config.yaml
vocab_size: 4096
activation: "tanh_gelu"
attn_scale: 0.125
tie_embeddings: true
init_std_down: 0.00488
optimizer: "muon_variant"
warmup_steps: 200
schedule: "wsd"
final_lr_fraction: 0.0
batch_tokens: 16384
doc_mask: true
steps: 9485
Each number is 50 + 10 x the weight over its row's rms, rounded and kept within 0 to 99. Layers, rows and columns count from 0. The size before them is the row's rms in percent of the matrix's.

# layer 3 MLP down (transposed), 576x160, rms 0.063, rows 558-567, columns 0-159
102:45 54 34 47 46 46 52 47 25 44 41 30 54 52 51 39 49 58 55 79 53 48 43 57 63 48 36 57 73 70 58 46 39 55 58 38 41 59 52 51 43 53 68 37 44 47 56 56 56 58 18 44 51 42 51 50 39 65 47 45 55 51 44 44 37 59 58 52 83 53 46 41 39 57 70 50 63 55 41 56 44 40 55 55 50 46 54 55 34 50 48 58 45 57 58 41 44 49 47 58 46 52 40 59 29 64 68 48 36 39 49 35 51 60 53 40 56 47 37 60 44 60 39 44 56 51 58 51 51 51 45 27 58 63 58 60 50 58 53 50 49 50 18 60 50 38 53 39 55 46 49 66 43 44 52 58 59 60 44 59
099:61 64 52 38 51 42 60 40 42 42 37 54 71 62 44 46 45 34 46 44 29 62 34 39 48 49 49 62 62 41 49 53 65 54 44 45 62 39 60 42 40 67 42 21 60 39 48 47 60 55 47 50 57 43 47 47 58 57 45 38 50 26 64 46 55 56 44 49 67 68 53 68 50 37 39 41 52 52 42 42 51 33 59 43 52 65 59 24 44 46 72 49 57 52 50 50 53 66 56 28 52 47 48 31 65 47 64 39 47 53 50 58 46 48 49 51 49 54 57 69 67 56 47 54 42 57 44 47 52 48 34 38 51 58 50 38 50 61 65 49 44 69 40 41 53 51 66 34 51 59 59 45 59 50 43 59 54 59 38 54
092:49 34 31 50 49 49 56 45 45 54 65 39 52 59 60 67 45 48 52 66 56 39 40 37 39 54 60 57 38 34 59 59 63 55 51 45 48 48 48 56 30 46 33 61 61 48 37 58 44 47 52 48 55 45 75 41 41 61 64 64 37 66 35 54 58 55 54 64 35 40 49 55 44 35 47 45 45 42 61 41 53 61 37 47 59 49 53 43 58 46 39 52 50 51 60 48 45 38 49 46 58 64 47 53 26 47 36 42 52 60 52 57 58 32 67 47 58 44 43 61 40 34 48 64 67 53 42 53 73 48 63 56 63 63 41 42 55 60 56 83 52 49 33 48 42 57 36 58 50 45 34 48 52 40 38 67 43 45 53 42
087:49 46 55 47 55 39 60 65 55 58 39 50 46 70 42 40 57 50 47 53 43 57 52 41 35 62 60 72 47 35 46 53 60 48 28 47 34 52 30 60 69 48 50 33 52 68 44 37 53 45 52 32 55 36 49 53 66 63 65 43 60 54 40 60 52 61 47 35 49 68 54 51 37 49 51 42 68 52 61 37 53 57 25 53 48 56 30 50 55 49 48 27 56 44 60 59 44 48 58 34 60 38 49 31 55 52 59 51 70 50 46 72 51 70 56 49 58 58 47 47 60 42 57 58 27 66 56 51 53 33 57 39 56 47 41 42 37 46 56 48 49 47 45 38 53 49 33 49 45 58 56 58 59 51 48 54 46 48 50 67
100:46 51 52 33 27 48 43 53 55 50 54 50 59 49 47 68 55 32 55 51 38 63 50 57 33 57 58 62 49 55 45 41 44 38 52 47 55 44 58 55 56 30 53 39 40 36 48 55 51 56 45 39 57 51 61 49 61 54 38 37 38 54 72 57 51 57 56 52 18 62 32 49 59 52 34 66 51 50 38 51 44 49 30 43 59 55 34 44 53 58 60 51 66 48 52 42 62 55 65 47 71 25 51 53 63 59 66 54 45 58 58 70 74 60 44 42 63 52 64 46 47 51 55 37 49 56 42 51 62 40 50 44 50 60 34 33 49 45 36 58 40 55 39 33 44 50 48 59 42 59 64 62 50 57 50 54 42 68 45 47
099:44 44 38 59 43 55 46 52 54 50 56 48 40 41 50 40 48 38 44 39 50 65 48 54 32 72 69 43 61 53 57 56 58 58 49 39 64 45 45 55 34 31 41 65 57 45 46 62 42 42 53 44 37 49 49 44 45 51 55 56 55 49 40 39 66 54 51 46 37 56 43 55 53 41 42 40 36 30 51 55 55 46 61 53 49 55 54 67 65 33 57 58 41 57 55 35 30 61 59 60 52 56 51 58 41 35 59 43 49 51 48 44 50 44 33 44 56 24 44 43 58 43 56 62 67 51 38 59 71 56 67 60 63 54 75 49 39 70 49 66 46 43 48 65 52 56 38 55 69 57 34 59 53 52 50 46 62 21 52 43
087:36 68 52 42 49 59 57 55 59 38 46 36 44 45 45 42 60 45 73 44 82 67 51 71 39 62 36 45 72 42 61 62 44 45 51 45 57 49 60 37 48 40 39 40 67 55 48 60 45 44 58 42 30 56 51 65 65 56 70 51 50 52 43 48 38 37 50 55 43 53 45 59 32 27 53 42 40 51 59 50 52 51 69 59 57 46 67 65 45 48 51 70 48 49 61 45 42 50 55 50 61 41 50 44 55 42 46 48 58 43 57 57 42 40 47 56 40 33 47 45 36 45 52 51 51 55 65 27 62 37 47 51 50 55 38 32 60 47 52 50 55 42 59 58 42 62 49 41 39 58 41 48 41 41 51 54 77 43 43 48
101:57 53 50 34 59 48 52 53 48 57 41 44 52 43 35 56 53 51 62 44 58 46 47 56 56 50 56 74 48 54 43 47 49 52 56 54 38 53 50 49 52 68 52 45 31 48 63 42 57 52 47 63 57 54 54 60 50 31 21 52 51 50 52 39 53 42 57 61 51 47 55 33 55 52 37 57 49 25 60 47 32 43 45 50 49 59 43 49 49 40 52 30 59 45 61 57 51 53 43 38 37 53 58 40 56 56 56 48 44 43 58 55 48 35 39 43 61 69 53 51 42 69 66 70 41 48 64 49 39 43 33 65 54 64 49 60 54 37 65 49 45 46 45 79 30 29 45 43 64 54 42 56 64 36 31 58 67 66 60 39
089:66 58 72 60 41 33 41 56 58 63 45 37 56 54 44 54 59 45 40 38 62 46 26 49 80 70 50 53 57 48 29 49 47 66 65 69 52 50 45 34 33 76 55 44 57 46 52 57 48 50 46 50 46 55 54 36 34 58 35 55 53 58 48 47 69 40 50 48 57 47 51 43 53 38 57 61 43 47 40 40 51 59 51 54 33 55 42 42 39 46 59 60 53 49 42 49 47 47 47 36 50 41 55 49 46 43 63 37 57 54 40 64 57 42 44 68 40 43 47 55 55 30 42 51 42 50 41 35 42 46 78 53 41 39 48 56 57 37 54 46 36 49 60 52 63 53 61 54 57 64 42 47 47 52 51 56 65 51 63 26
106:44 66 70 42 37 27 51 40 49 45 58 64 52 49 53 45 68 62 46 56 57 47 40 45 47 50 45 43 69 58 61 52 40 50 54 53 35 50 62 41 66 44 50 26 59 62 81 46 46 49 67 63 52 31 31 56 49 55 43 55 52 51 40 59 39 57 34 43 56 62 60 37 57 42 50 65 43 60 58 37 45 41 52 46 59 44 60 63 46 45 36 59 56 36 27 51 60 61 46 61 44 42 35 50 41 47 66 63 56 31 39 51 51 44 54 64 44 51 38 45 57 62 43 34 31 43 43 59 39 54 52 45 44 41 55 63 51 50 52 59 64 62 40 38 53 47 65 47 38 39 57 49 54 60 48 50 51 47 36 56
# layer 3 MLP up, 576x160, rms 0.077, rows 559-568, columns 0-159
098:38 57 45 44 45 67 43 50 39 46 66 41 37 19 35 62 56 42 56 58 51 24 53 55 32 63 53 52 57 56 63 25 51 58 44 52 40 26 50 40 50 45 65 57 58 51 53 53 56 40 39 50 52 51 47 57 41 71 62 38 66 53 35 66 58 76 56 62 49 57 36 58 49 49 42 51 59 43 46 40 55 44 52 41 32 58 52 63 46 43 35 61 44 51 40 58 44 36 40 57 48 62 57 47 55 40 53 51 52 43 40 61 53 58 56 58 41 52 42 52 63 40 51 56 49 41 61 52 39 48 66 63 60 42 33 48 49 52 47 52 47 58 57 71 43 61 39 48 63 53 63 45 38 57 56 62 57 32 55 66
093:65 48 58 36 44 37 61 61 51 62 48 54 42 78 47 47 38 51 39 46 30 71 46 47 27 56 56 49 55 53 54 43 45 49 51 49 58 51 57 46 53 57 45 52 54 52 43 55 58 45 50 35 49 58 33 44 60 47 58 57 40 45 41 49 45 49 56 49 33 36 53 62 54 34 47 52 45 58 39 75 47 53 51 52 52 55 56 56 41 68 51 43 61 32 51 45 63 54 45 49 71 58 43 39 69 55 56 65 45 37 55 41 72 40 41 65 42 49 46 49 48 47 37 46 53 40 42 36 42 39 36 54 56 50 32 47 53 73 43 47 39 57 66 45 55 36 30 70 49 38 51 50 51 49 79 28 54 54 56 47
083:59 58 57 44 53 55 44 72 43 55 46 65 57 39 45 42 49 57 64 70 28 38 50 50 67 59 51 60 58 63 47 69 62 55 46 56 63 74 53 61 47 52 35 56 55 49 70 41 56 38 46 39 37 45 65 64 40 47 64 27 31 51 36 52 59 45 36 46 61 44 51 58 58 57 41 50 47 36 39 47 42 50 65 55 50 53 43 63 60 34 47 56 47 36 53 56 67 53 39 49 34 48 41 51 46 41 41 47 48 60 58 43 49 52 28 62 35 41 56 48 36 71 69 40 47 49 67 53 54 58 48 44 35 54 41 50 44 54 54 50 62 44 53 62 54 43 43 40 62 59 50 27 60 58 48 47 65 52 49 53
097:60 40 35 62 48 54 46 46 43 35 44 49 46 48 41 45 61 68 46 49 68 38 40 38 60 63 65 50 35 46 36 53 47 58 63 46 56 37 45 40 44 50 47 50 46 46 42 52 54 30 45 45 37 57 66 34 35 63 50 30 59 47 48 44 59 74 58 41 44 70 52 70 48 57 55 64 43 64 78 46 58 52 54 59 53 44 60 62 53 49 46 33 51 46 47 59 56 38 49 56 44 59 42 67 37 45 46 58 32 56 48 57 61 57 54 36 30 54 47 32 58 53 40 40 47 60 71 37 48 45 49 50 48 54 52 55 38 59 49 60 52 47 64 70 36 28 55 47 44 54 42 47 53 44 38 34 54 36 58 56
099:40 47 43 69 54 29 61 45 46 33 38 38 38 49 54 78 59 49 50 55 51 55 41 48 69 63 28 39 53 50 56 47 62 43 67 45 51 59 63 41 51 55 44 28 54 46 39 49 53 54 45 56 55 61 31 30 58 39 45 50 36 57 55 54 51 69 62 42 51 57 55 64 72 49 47 56 46 51 59 72 41 48 56 67 40 47 41 69 45 57 53 51 62 69 62 44 33 39 49 47 41 49 45 55 54 70 53 64 34 51 57 45 38 46 58 33 39 39 38 36 39 52 62 65 35 41 44 41 54 36 39 41 50 49 57 68 54 44 63 49 54 51 46 49 58 45 50 52 50 59 53 42 52 49 39 57 58 38 45 56
099:51 50 36 49 49 46 59 62 39 64 54 42 51 47 37 43 47 49 48 65 44 53 62 42 66 50 56 37 59 38 48 45 50 54 59 30 66 47 57 51 47 49 46 50 37 46 46 60 62 41 29 45 43 56 66 43 63 40 43 64 57 51 65 41 44 48 42 42 70 45 38 49 64 58 50 44 50 53 56 58 58 48 49 43 40 49 51 36 37 43 52 60 65 42 49 47 45 40 57 39 54 58 44 59 54 46 48 54 69 45 59 59 60 54 41 40 44 61 62 40 41 49 39 45 44 54 62 38 30 54 67 64 64 57 75 31 45 58 48 27 42 21 46 53 50 39 71 61 55 37 47 57 34 68 34 42 44 56 72 52
092:49 34 29 59 63 29 40 43 62 56 66 38 48 61 41 53 65 72 51 39 59 26 56 51 57 48 50 61 57 31 51 59 45 33 47 44 54 53 63 42 43 33 51 56 43 50 56 40 54 46 34 51 47 38 42 46 65 48 58 43 62 40 51 71 49 31 59 51 53 42 34 47 66 45 47 49 57 47 37 56 47 67 58 62 42 38 33 43 40 54 47 47 68 58 57 44 49 48 50 45 48 46 36 63 58 45 68 47 63 65 48 44 51 55 47 44 65 52 42 56 72 38 47 59 63 59 66 56 42 49 56 56 74 49 50 37 29 50 60 64 41 47 48 46 33 49 40 49 56 57 44 52 45 44 61 42 41 48 52 42
094:42 35 36 51 50 48 60 47 33 27 56 50 43 41 60 46 33 41 71 55 39 52 62 39 62 45 48 45 33 55 60 37 50 54 59 35 57 44 46 68 45 39 54 37 40 51 49 56 50 38 58 63 48 47 47 48 68 63 59 44 42 53 41 54 46 48 54 46 42 54 49 61 52 37 52 36 45 45 72 49 68 36 66 40 63 56 70 37 48 57 65 65 50 40 61 42 44 56 59 47 62 41 55 63 38 62 42 72 48 46 52 49 64 63 48 61 60 51 24 40 46 63 45 45 37 60 59 54 42 59 33 58 52 48 47 50 53 67 49 56 64 45 31 29 62 44 48 41 53 67 45 49 44 56 52 34 53 56 50 54
093:42 72 40 70 47 59 50 41 53 51 62 39 51 48 47 51 46 64 55 73 43 38 44 61 54 33 78 46 30 54 30 54 63 56 41 43 64 28 51 31 50 53 48 54 49 43 35 33 46 52 41 39 47 34 55 42 41 60 50 51 45 36 68 44 65 40 55 58 62 60 44 59 66 41 49 48 67 57 31 62 44 54 43 50 46 41 44 50 47 55 36 59 44 53 55 49 54 50 55 38 36 60 51 54 41 53 38 54 43 50 67 44 73 53 51 49 41 45 61 55 57 58 44 62 27 49 55 55 55 45 60 59 55 43 55 41 47 55 49 50 44 31 48 62 43 56 36 62 67 61 49 30 57 50 33 44 46 48 58 58
093:49 52 36 53 51 39 54 35 43 42 60 44 44 51 48 48 52 64 57 47 46 55 49 47 43 52 58 62 65 27 55 56 65 52 72 36 58 46 59 81 60 47 59 45 42 51 42 51 55 60 48 56 55 51 47 57 42 50 56 60 33 36 56 49 34 38 36 50 49 54 71 47 54 52 47 59 40 61 51 45 36 55 46 68 66 65 52 38 60 55 26 73 62 53 56 51 50 62 56 34 52 48 65 43 47 64 54 49 47 57 49 74 65 47 49 29 67 53 47 49 42 63 67 34 51 40 42 58 43 62 37 61 35 60 54 44 43 55 47 44 67 37 51 27 44 43 48 42 51 58 41 45 48 49 40 67 44 40 50 55